{
  "n_layer": 8,
  "d_model": 160,
  "n_head": 5,
  "n_kv_head": 5,
  "head_dim": 32,
  "d_mlp": 640,
  "vocab_size": 2048,
  "activation": "gelu",
  "norm": "layernorm",
  "norm_place": "pre",
  "norm_eps": 1e-05,
  "positions": "learned",
  "qk_norm": false,
  "attn_scale": 0.177,
  "bias": "all",
  "tie_embeddings": true,
  "parallel_block": false,
  "init": "normal",
  "init_std_qkv": 0.0218,
  "init_std_o": 0.00544,
  "init_std_up": 0.0218,
  "init_std_down": 0.00544,
  "init_out_by_depth": true,
  "optimizer": "soap_variant",
  "lr": 0.00324,
  "beta1": 0.95,
  "beta2": 0.99,
  "weight_decay": 0.033,
  "lr_head": 0.00553,
  "grad_clip": 0.5,
  "warmup_steps": 200,
  "schedule": "wsd",
  "decay_fraction": 1.0,
  "decay_shape": "linear",
  "final_lr_fraction": 0.0,
  "batch_tokens": 16384,
  "seq_len": 256,
  "doc_mask": true,
  "z_loss": 0.0001,
  "train_tokens": 119600000,
  "steps": 7300,
  "dataset": "wikipedia_en"
}
Each number is 128 + 24 x the weight over its row's rms, rounded and kept within 0 to 255. Layers, rows and columns count from 0. Numbers have three digits each. The size before them is the row's rms in percent of the matrix's.

# layer 5 MLP up, 640x160, rms 0.129, rows 16-56, columns 0-79
096:121139110138109117103122108121094109154122157137171112129122113120107105099144122139165137158136115117127130122130151080167104117131136148095107170114138173218164107104134110121111168092130114116184145142134109082110164170103164172126144172
105:147173143160130134115153192120127150106110111115105134127145077089140167105138117143116170140129141089090149150116121141121134129138169126152139096156103170071132133154130097109133152109137156147141107162148134115135166109096129162073145109
101:113110115102116134116108160151114104102104122120162081092102132130095161127071094110163151095120102162168150133131153115145103126084128136152131119128144114124106152139118178121137178124125127142133143136125140121160168102133151103143128101
088:112135101135124137132171118129158093132143102153135134111164148135149106124118133134105102149094102095137104122135157108139132162148121112103118117090110139113094150130144123104135121123097144122121155148154107139157100087119139164074123130
102:138070144194145155107152153138114125088162121129119195081137127145097093123111087153145122154141131133091165151133129103118134129104130114121094122107158136131128132135125147070131119135175116160129131132121114115103142115143140168115193143
111:108108117121114077092145117133076120149141124162124119124112119146100192134118107144107138152177117135089107112140079128116107146119148145119104105139132144098147137102100124128116158095131155134125122143116131130159136106151126105118122112
096:155134129114119094116080102119126101097168109170162142143118087124114132150166128135066162078138112143121113128124127174165091132128080169168158124128101131136156153119158131104139115129164089144130174118136136143139134109152122181100135125
097:114134094160152117109100144098169140098091098151127131141109141134110156081091125154069066107110155139133131156127097169096138150124098143153139135142147170105098117148095176140130152071185107127148105150089135112154120110122137113142159128
098:135144093129125098095123156153151120082116080117127118126149154135111119118140117127113141149156115108185152122142131128124119113094163099158175138140122150092177120165103136124121121103157118155111101119155128101144096153147104095165112115
108:113122108125147164092117177147093115140129111131126167135165110153160102130071156124142174119115058147088143127134101088129133136144103164165141116155150111133147104114141129123113122125103132143109181134136107127130114117082149124132079144
094:141115134103107116121139086158121130114114110153110131112102141120122143098107154148127142122120101108121122118101119112151106110121145188140127098154162135099151128129124143120139084117106178160132093120111121084144133093104160147146131137
100:131140110119112157143148132129130158121151121117139121105123151106117108117157118135142098109102120146138123132134132145112134134117146216145106137140130104138123134118108104087125109112149133138164113168104176139105148131135142118134133119
098:118128142133145140116103168101153107121150123194097173095109126131132102118094076104134134118148107119121128093183121146115140139138122156076157113111162111175133131127132125115127142114117139100115107141151097145116124117160163117137127116
100:138105137090108118159144115138120163097159146139191101125089150088106077123149113085099141142147094170082111118122131096122116142116091117154138138146124142106077097119097111137114138162104103131138101122145147119146110122161140100172104119
100:120130130119174125117144105147116146106097120163119142114112158100088174105135128136152152147115105128117118171136135099120105073171130139132150127178141094145142097082098084165130135135115152109139177115106129162158146127117140120160148134
090:161114147121096167061134110154123114148166162185095134051130135150129172140138108147062106129112138155103121117130133125165100114160124116145141167112140121127134155131138153141152123118125130136113139105121123113103074099149153155130135089
111:161108105112098141119168133123087113151151143095125090169135108118148138137129085090132094127120114116112096140201115151139124159146138142112120123126171124160137118174117108141098093158143154114124103132117152115107145135100116164120130110
102:124101114145115099119142101134084163129100066139123065151086141133117131117117135123145144124159135167097103131101101175134105097137152135132143098116162157111112179122168117112144137129097088120116082122060153115146144131084134109110110179
074:134107111142105146111122146113164051133106154107132116128132155134118099087105135123171123141161122185150133131140143114132104148123128119138117103172113089099103135130132087112163113128080138099127105117110164149098149164139099156138122167
096:119130152130104135141106150146109113141148130134128098143126091139131099128118146137125129108145140119179176154139129103149139085153101092113123092120115131139154093157116147155084109133104146093143092140191152104134145145115156094140129159
103:097144108107139140177155130138115158166133102139119119103122114192139116137142154108122081112100111143110122145125094122137167147154111138131168133093137126154142127115126129098166135175153124174099078163113103149175101107133145116134126113
104:143130130156068096157137152144128117060138170162125117086127092157134172137105124164124081140166108090121102120116122156131125103141150146134139132117088113109135159134136180121149091149146154127104131186184162112110145110093129115156109133
088:138114148120136130109093117149142111124136139178106126143124098107139137116129119103095110100146105093152110131127081144153114124155112136142084183123109126154190181124196153143167159105112116129153146135132139093134120102108157183107115126
098:106130101122110115119114153171113139138135143119111172112087096137161127149154095130171160120140130154117097122148157098134098105125155106154136160092122154129122127137146127118092155117117095110163126085112114081141135141104154154121108175
096:127091097132160127086079090154167150112113119111143139122113153170120160145071153117115150096102084105121152152110150142148114128166137107123166136106142134119102100148102143131145092106128102141168132148159120143156117143103112136106139100
100:148159094074132117113146176148133107088147151121105160080119141136161138139123138104137146116112167161122131113115143110116126101129151137129150099124121167118159132138094141092109165105176099148149141088126142101130144106108104116144115134
097:124126115130114131155071135132140149136145104098112120140165119134133152147157122137096106088157120105150121168109125123153140169150180120133095097092128111182112141145110155128090116093135095119113122109140136159181126114132142147128137104
105:152116117126106144080112123131093162097121149134086153116133151131125094143134085157151112159102135106126111163120110143119105110142106176160135152112116143137152123171102152104174163161148111129137128102140098102162150137168114124146118145
103:124147147117152110110114147149110183127102125124135140141165118154127130123133113116163124117135092112160121093104119105155161132133104116123106114127139128147128125157165171138116145115129118135112122130110128087128107131090167154141135127
102:143158120122135110137144134122084123115135162110129186105119114126121095131115099133101128126125093121094134151177112127141179134093114128145149103078112138159162108140135131122041125098096108138139166136131109132129149094143195142156178142
094:140087123124151157110146114134127130099156182155153132154134171170172092138092141098109102177100086087132122106126129114117172127075105143137190159156114093171106168138123102099142143137153132118150139100122117124130118113125138103154128116
106:161123101170136163106130125171108147134117138113090110138092133104099156142129123145138146129131132132144126112107105114155127146143126138156148081141088117116113136143123091121137136120124150073113102126165135137191133132104144092110126131
101:111125113144163098136098104066128152152146132119115112148108155098099116100128124124157140133112152157101134143134183113111121095150118103133134124109139111151137181123113126116078112129161164112165119167142115147093124111127185109219136096
107:131127159083139137112165143126117115087147113160129144173121119165137135152137109096105135117133090093146143140125097152142095130105158089109138154099122132110144131158097114147150111131121152112094158166109100101149148080105093153154169127
099:157127127163106128137126116129186144117110139130111131122146131111158098121109116095150126174059131088117147150127110094137119150142176119149111138115141144149099139138136120138153094141125141179114125089130101175126132095078148119137118163
103:131134136124140151116131131126123138135133124107154106112136108151150091131109097159133129140148122105109172101133151171103097126137123123188169142127109118087110156107103174141144142120116166088107117102135147126110141141131114121109122118
100:127129099091124081114111132192086118096134122145136130146135101103101130132113149109135099147130119122136132165119156136166101149136116101137155133158138157104126151070148138134113141152159075149121162195116146140103113122097118138154120107
101:138130106162097181173121150119077163120140126138130154100078167155148159049121175140128122118115135109090132087134132117135177121137154087103128122122123134142165115139138134104138166102099136109130088142114130161150104093124140086090119122
089:079123117141144120142146123128127123125171126129134162113104142147112097179125108119074134106140125108068132142065120138143157115110102144107117195155096136104162154151134122123132123143117103178135095091131110177132146090136122135095131096
104:147131124111124101094168137152141141067116148105145181153154132132128137125154112137129169153115132162107139112124140121128111126101092142198117119149098141115167158108102197128144122135150136104151158122144157111126114138145165099108149134
113:127119123124165143100089101110126150070141123146145146094125158122160115124089142138154108085103121136125175118100131134128158152137097110142160128121157140163162096111135134101173227111109152116117119125134149099108081159101148119128098107
# layer 5 MLP down (transposed), 640x160, rms 0.125, rows 16-55, columns 0-79
100:129142134110174140138116123126137143118102116123151152152115143108145097147163109137152106112123145111152108076106134140114086098129124190114128156095125123119140101124128145120095119152142078107108107085113139186131139149183123152169098155
109:168101149120096100140169117129177125149130150128125144090150107111089117114144135095105108136153104150140125087126133097155115130107136096130123109120158118122106126149107118156132146108099139127163109073140166152166144108136133160128133135
099:132152154124111157126099114101136111148114146138122147103138127125126109171161115122151094152112133135122094117173099139133108114065147194099103129139114180115121185146114160110118128180105100106157128136136108137165150145135123135144116160
087:102110132104069139123121124145129104143135132086121123129128117114147124118104137114108110152131131139129105113155108128116140133139142120096156166141096136116144117124128144125112138124147121110124155131131129146135143155138109147109116186
089:163042119172139105118152116148103157130120116128099167115119127114102121107141101152124149149137132107137152109121156118110148114129136109125116141100145126096114091139116121124130142116129112135152114096121133095134091115112143172127092184
107:165123108173121126127113153073116132121131109147149151157112141133137130152133110117082077142133117142113170150172119171144125123099101124122142147177107127076168141164107147126169139119147144120147111155161135125084144107122139134138127153
099:150119128139142116120171090124120145138097122138106113163145105117135132143081118116136129129157129119133109135129164120132141163124094127137133104175112127132173093129147159157121091134139140150121122128096120106138132116094158118108131100
099:119101097099124100156108188094136145139117153115114130094144129107133090126180099131119158167130090084115149091146138153128135117141102149130128096136146136113142077108097119150112123113168100168162098107115121120113146114155150119078117146
094:138169135104097127137139170148119165144130105119094097107141158131106145108152139132126169148114140105178147163115110142144123115121138109096125095136097166087105153116119088126160117120142148139127163134104058117134131109122136123094074108
107:089109154180083137166184181117156189130111115155145125098164138130137152090137107126116109124116134121127093126124183150109126106140120089116156142109086093133124139133127153142145153100133117188124162085130110124146098141133134182126145148
092:097090111134141116141133148112118118112118152094147148145136116138130166105142132046108106117116135151123151110159129094125122124053088100139159127173158090109115104149136144145090144134113077144179144169116129156104099142137105137160138155
103:121138151126096120121088147148095112106106133118110137123124127129129130140168125160129146134147131153121132141112132119111106111129158149101137168110161145130132116171174092085100155171142154177164122100111151157139182181154130117132131185
095:143092106136119153120163123136138130115121112135127146164112117100138118112102120101109099137100152097138139144081150128117179155130120152091143173144104136085131120115142136128115136134105095122118072131113174144151105118120145128150077126
099:165132140141140134155118123154150128083188122166101151106153141137121121086121084115138128116077161076161132166117128156144168141130123157141099121096123105176169134137128180132153133115095124105101150125115114158132155085118134092109127150
105:137088095136119161155108148134145131112165095125142125155178088140124118104113135151113130103111170160071140112132170082124144148156120110093137140129139107164136142126137155150132136114159121151105133143141136124164132104126174123113093115
092:114139107106164143138108164142114134146116126165124165130104112117117085184124129083139126147127163130133123169148123132119099096081160112118145139151131166149123126113162114149127097172140117124157095183103119126163175207101112149119169125
117:093100102116137125094113142091125138110137129133100127125128114122134095132126125115122165102104130153139115087165162139114089095082132122145112105088115132124140086090131087142110125116151118178178159083128121127126120148108159102143139162
103:128174109125106120157099151129166115125170130136125099135117138144126143155118145127103144147158116119084167092132109132127140151084122135108126117163170084108105090126144116153147170160132129145178125116090126117121125105114103108131166156
085:105208138101114104123081102131172138110129134169146140123147124148101099155142128145164136132165120087092086125122151090109190098098148151103147141121119138129145110113131103101101126143161139150117123105125130136178117127110126131109109157
094:136138132171151092109134067112122145121112146108104123141123119114151138150135151143101184097134119140123133119129135151162145114135133119151148109126140120096133157121160049150142132167122154078100124113136155123131141137110169115102128130
102:126160145137123140145083118165118102119157115101125117168140107112126125155159121141140112086127146087139129155119116111134119155142149120109131133113089119173098129126105136167107131105111133101173128087123118144149125119128133153133142195
107:095098121087121179136141123155167097124108119147180129124107136113134129123142138149091113129116110174103155154149165110129175154081086094116121109124169082119138133135134109103144112125081121129118150093134086155150136155138141096117132114
091:126123115198118102102126124093127138122086121117143101127115099148097128156165127129122146153162097158140154155125180110146129150123112135152106121100139115164129093110160116156079108106151120115112151140096069125154148104130144130085104161
097:131126102118179124166135110126143088128077142144096148117133154091137112133143151126125142144162119141126075149086141129138138094130115157148124105117144124119144138144163082113144155114110106097131147134094132126114101152175157141107082180
096:114118108114150118148118127115064163088124154133125131149114139111123092148125144115111127118151170150078174124134109091147153126112112122129100142134142143125134121095134118117135135163125099132108137171097142162134119138161143141096124143
109:098146111127152090163105197089161106151143100152144173136121115088103159091143170154107173145110122097095124124160138128154160120112128107158140125135137125113098144113124117147144146120089092119100149089131119108140150135156128116107127112
094:070171096124105122126104155098131122163173119138137150129145157113116164117147167105135138118103157104107090147125078126147122109118152112141169131111110149129156160133127113146102124134125134071133128129180078159099114125113126119091126155
098:132133143149106113141114121099178119171118117104154113129126121143101111097132098141145117082136145111176166141104134170155128139146114135087159111149126085112117123103133136131115110167108187111118103108098112096118137148157115131158159106
108:118135142115110124130104163130157066143090108118101121133114110132130145117131135130165113171148134140113127145149139084132205165095141131123144075145111129098117135159120135115138164143105125093103122071130124145147108123128131117126132073
101:093142114135134135134103106122145136138093112134102113130144117111127130103172105102138139107138094104136141175124105132181139094088119118112141115145110111136108106137119150143108117126146099110169138130112136109137114138129170154131137203
086:116136109120129133146112116076123161112096105108150092122156114108127108110129128114103124129144109134095111101096104115129141159095076164063111172108164149110113064152118076115133171113126142139126120145148136153139132117105142121109098172
108:110107117136102116134108147059107102166108173133111117170147095114089151125151130125109105118132141104116131100168148142114114160146120159121110124162170128131099132126123094143127115149106112097116127147139087129146125087095112136134133177
091:162154140112147100107093119143146117118147115105161128115123112166134137151145125129132096112120138124147095106124129115074112147093093090152143121140154150109085160132122151095105135073147117145122107153151110115106138095139132104118086121
110:126108104133122140110145124136135100114129159105074120118139149164143150128168117103137090132139156118153145098133149142155118124150149105101119135133138132124097134148108109159108110130139095106124122138129142118142132146110095158083104129
102:108112079152110136120118113103160120142150156150109133200076108129129145109157106123093171152130116120124122111128161126174109134139153153133131129156143082124130119136137208144123121130131154133121163105104119131084135099112117145102060157
104:125151131132129160130114192133133151129122136121133128120156115162157102159169161098144146112164114094127165161098120132116104149158130144150154140148159125151131158117141135141156095165129164112101142104150124117172112134093184104111144126
103:114137112127112130122156127158149159111141120114138082072170140088108143112159132095120152145102101159162077085139182115130100135133092136139169168146176134129097127116105135123102124074145102139128112109140160129129134158115146154099134120
103:116077121120113149117126124083141151143162135117128134093139103143102119143116118109125097085119119132127129145113120094142107124153112095133152116160168144113119126120158139132142136136115096141136103138115146131143150125130129173142126147
086:103166136148112123111130119134127136127129119136172126173151119104093104110131123151150114135090147150148134141148104108056148098145158123154134124115149146164151142110130132144096147118141120137149140159124179116135093149143131120117143125
107:132141159111090102106120119123127120152131147164179126141128133116088110160127143127121126123107128107132124091115171167117141177137191120152125087149093101118126122146141147173149064115136173083131143125136137135155119126128122094110138130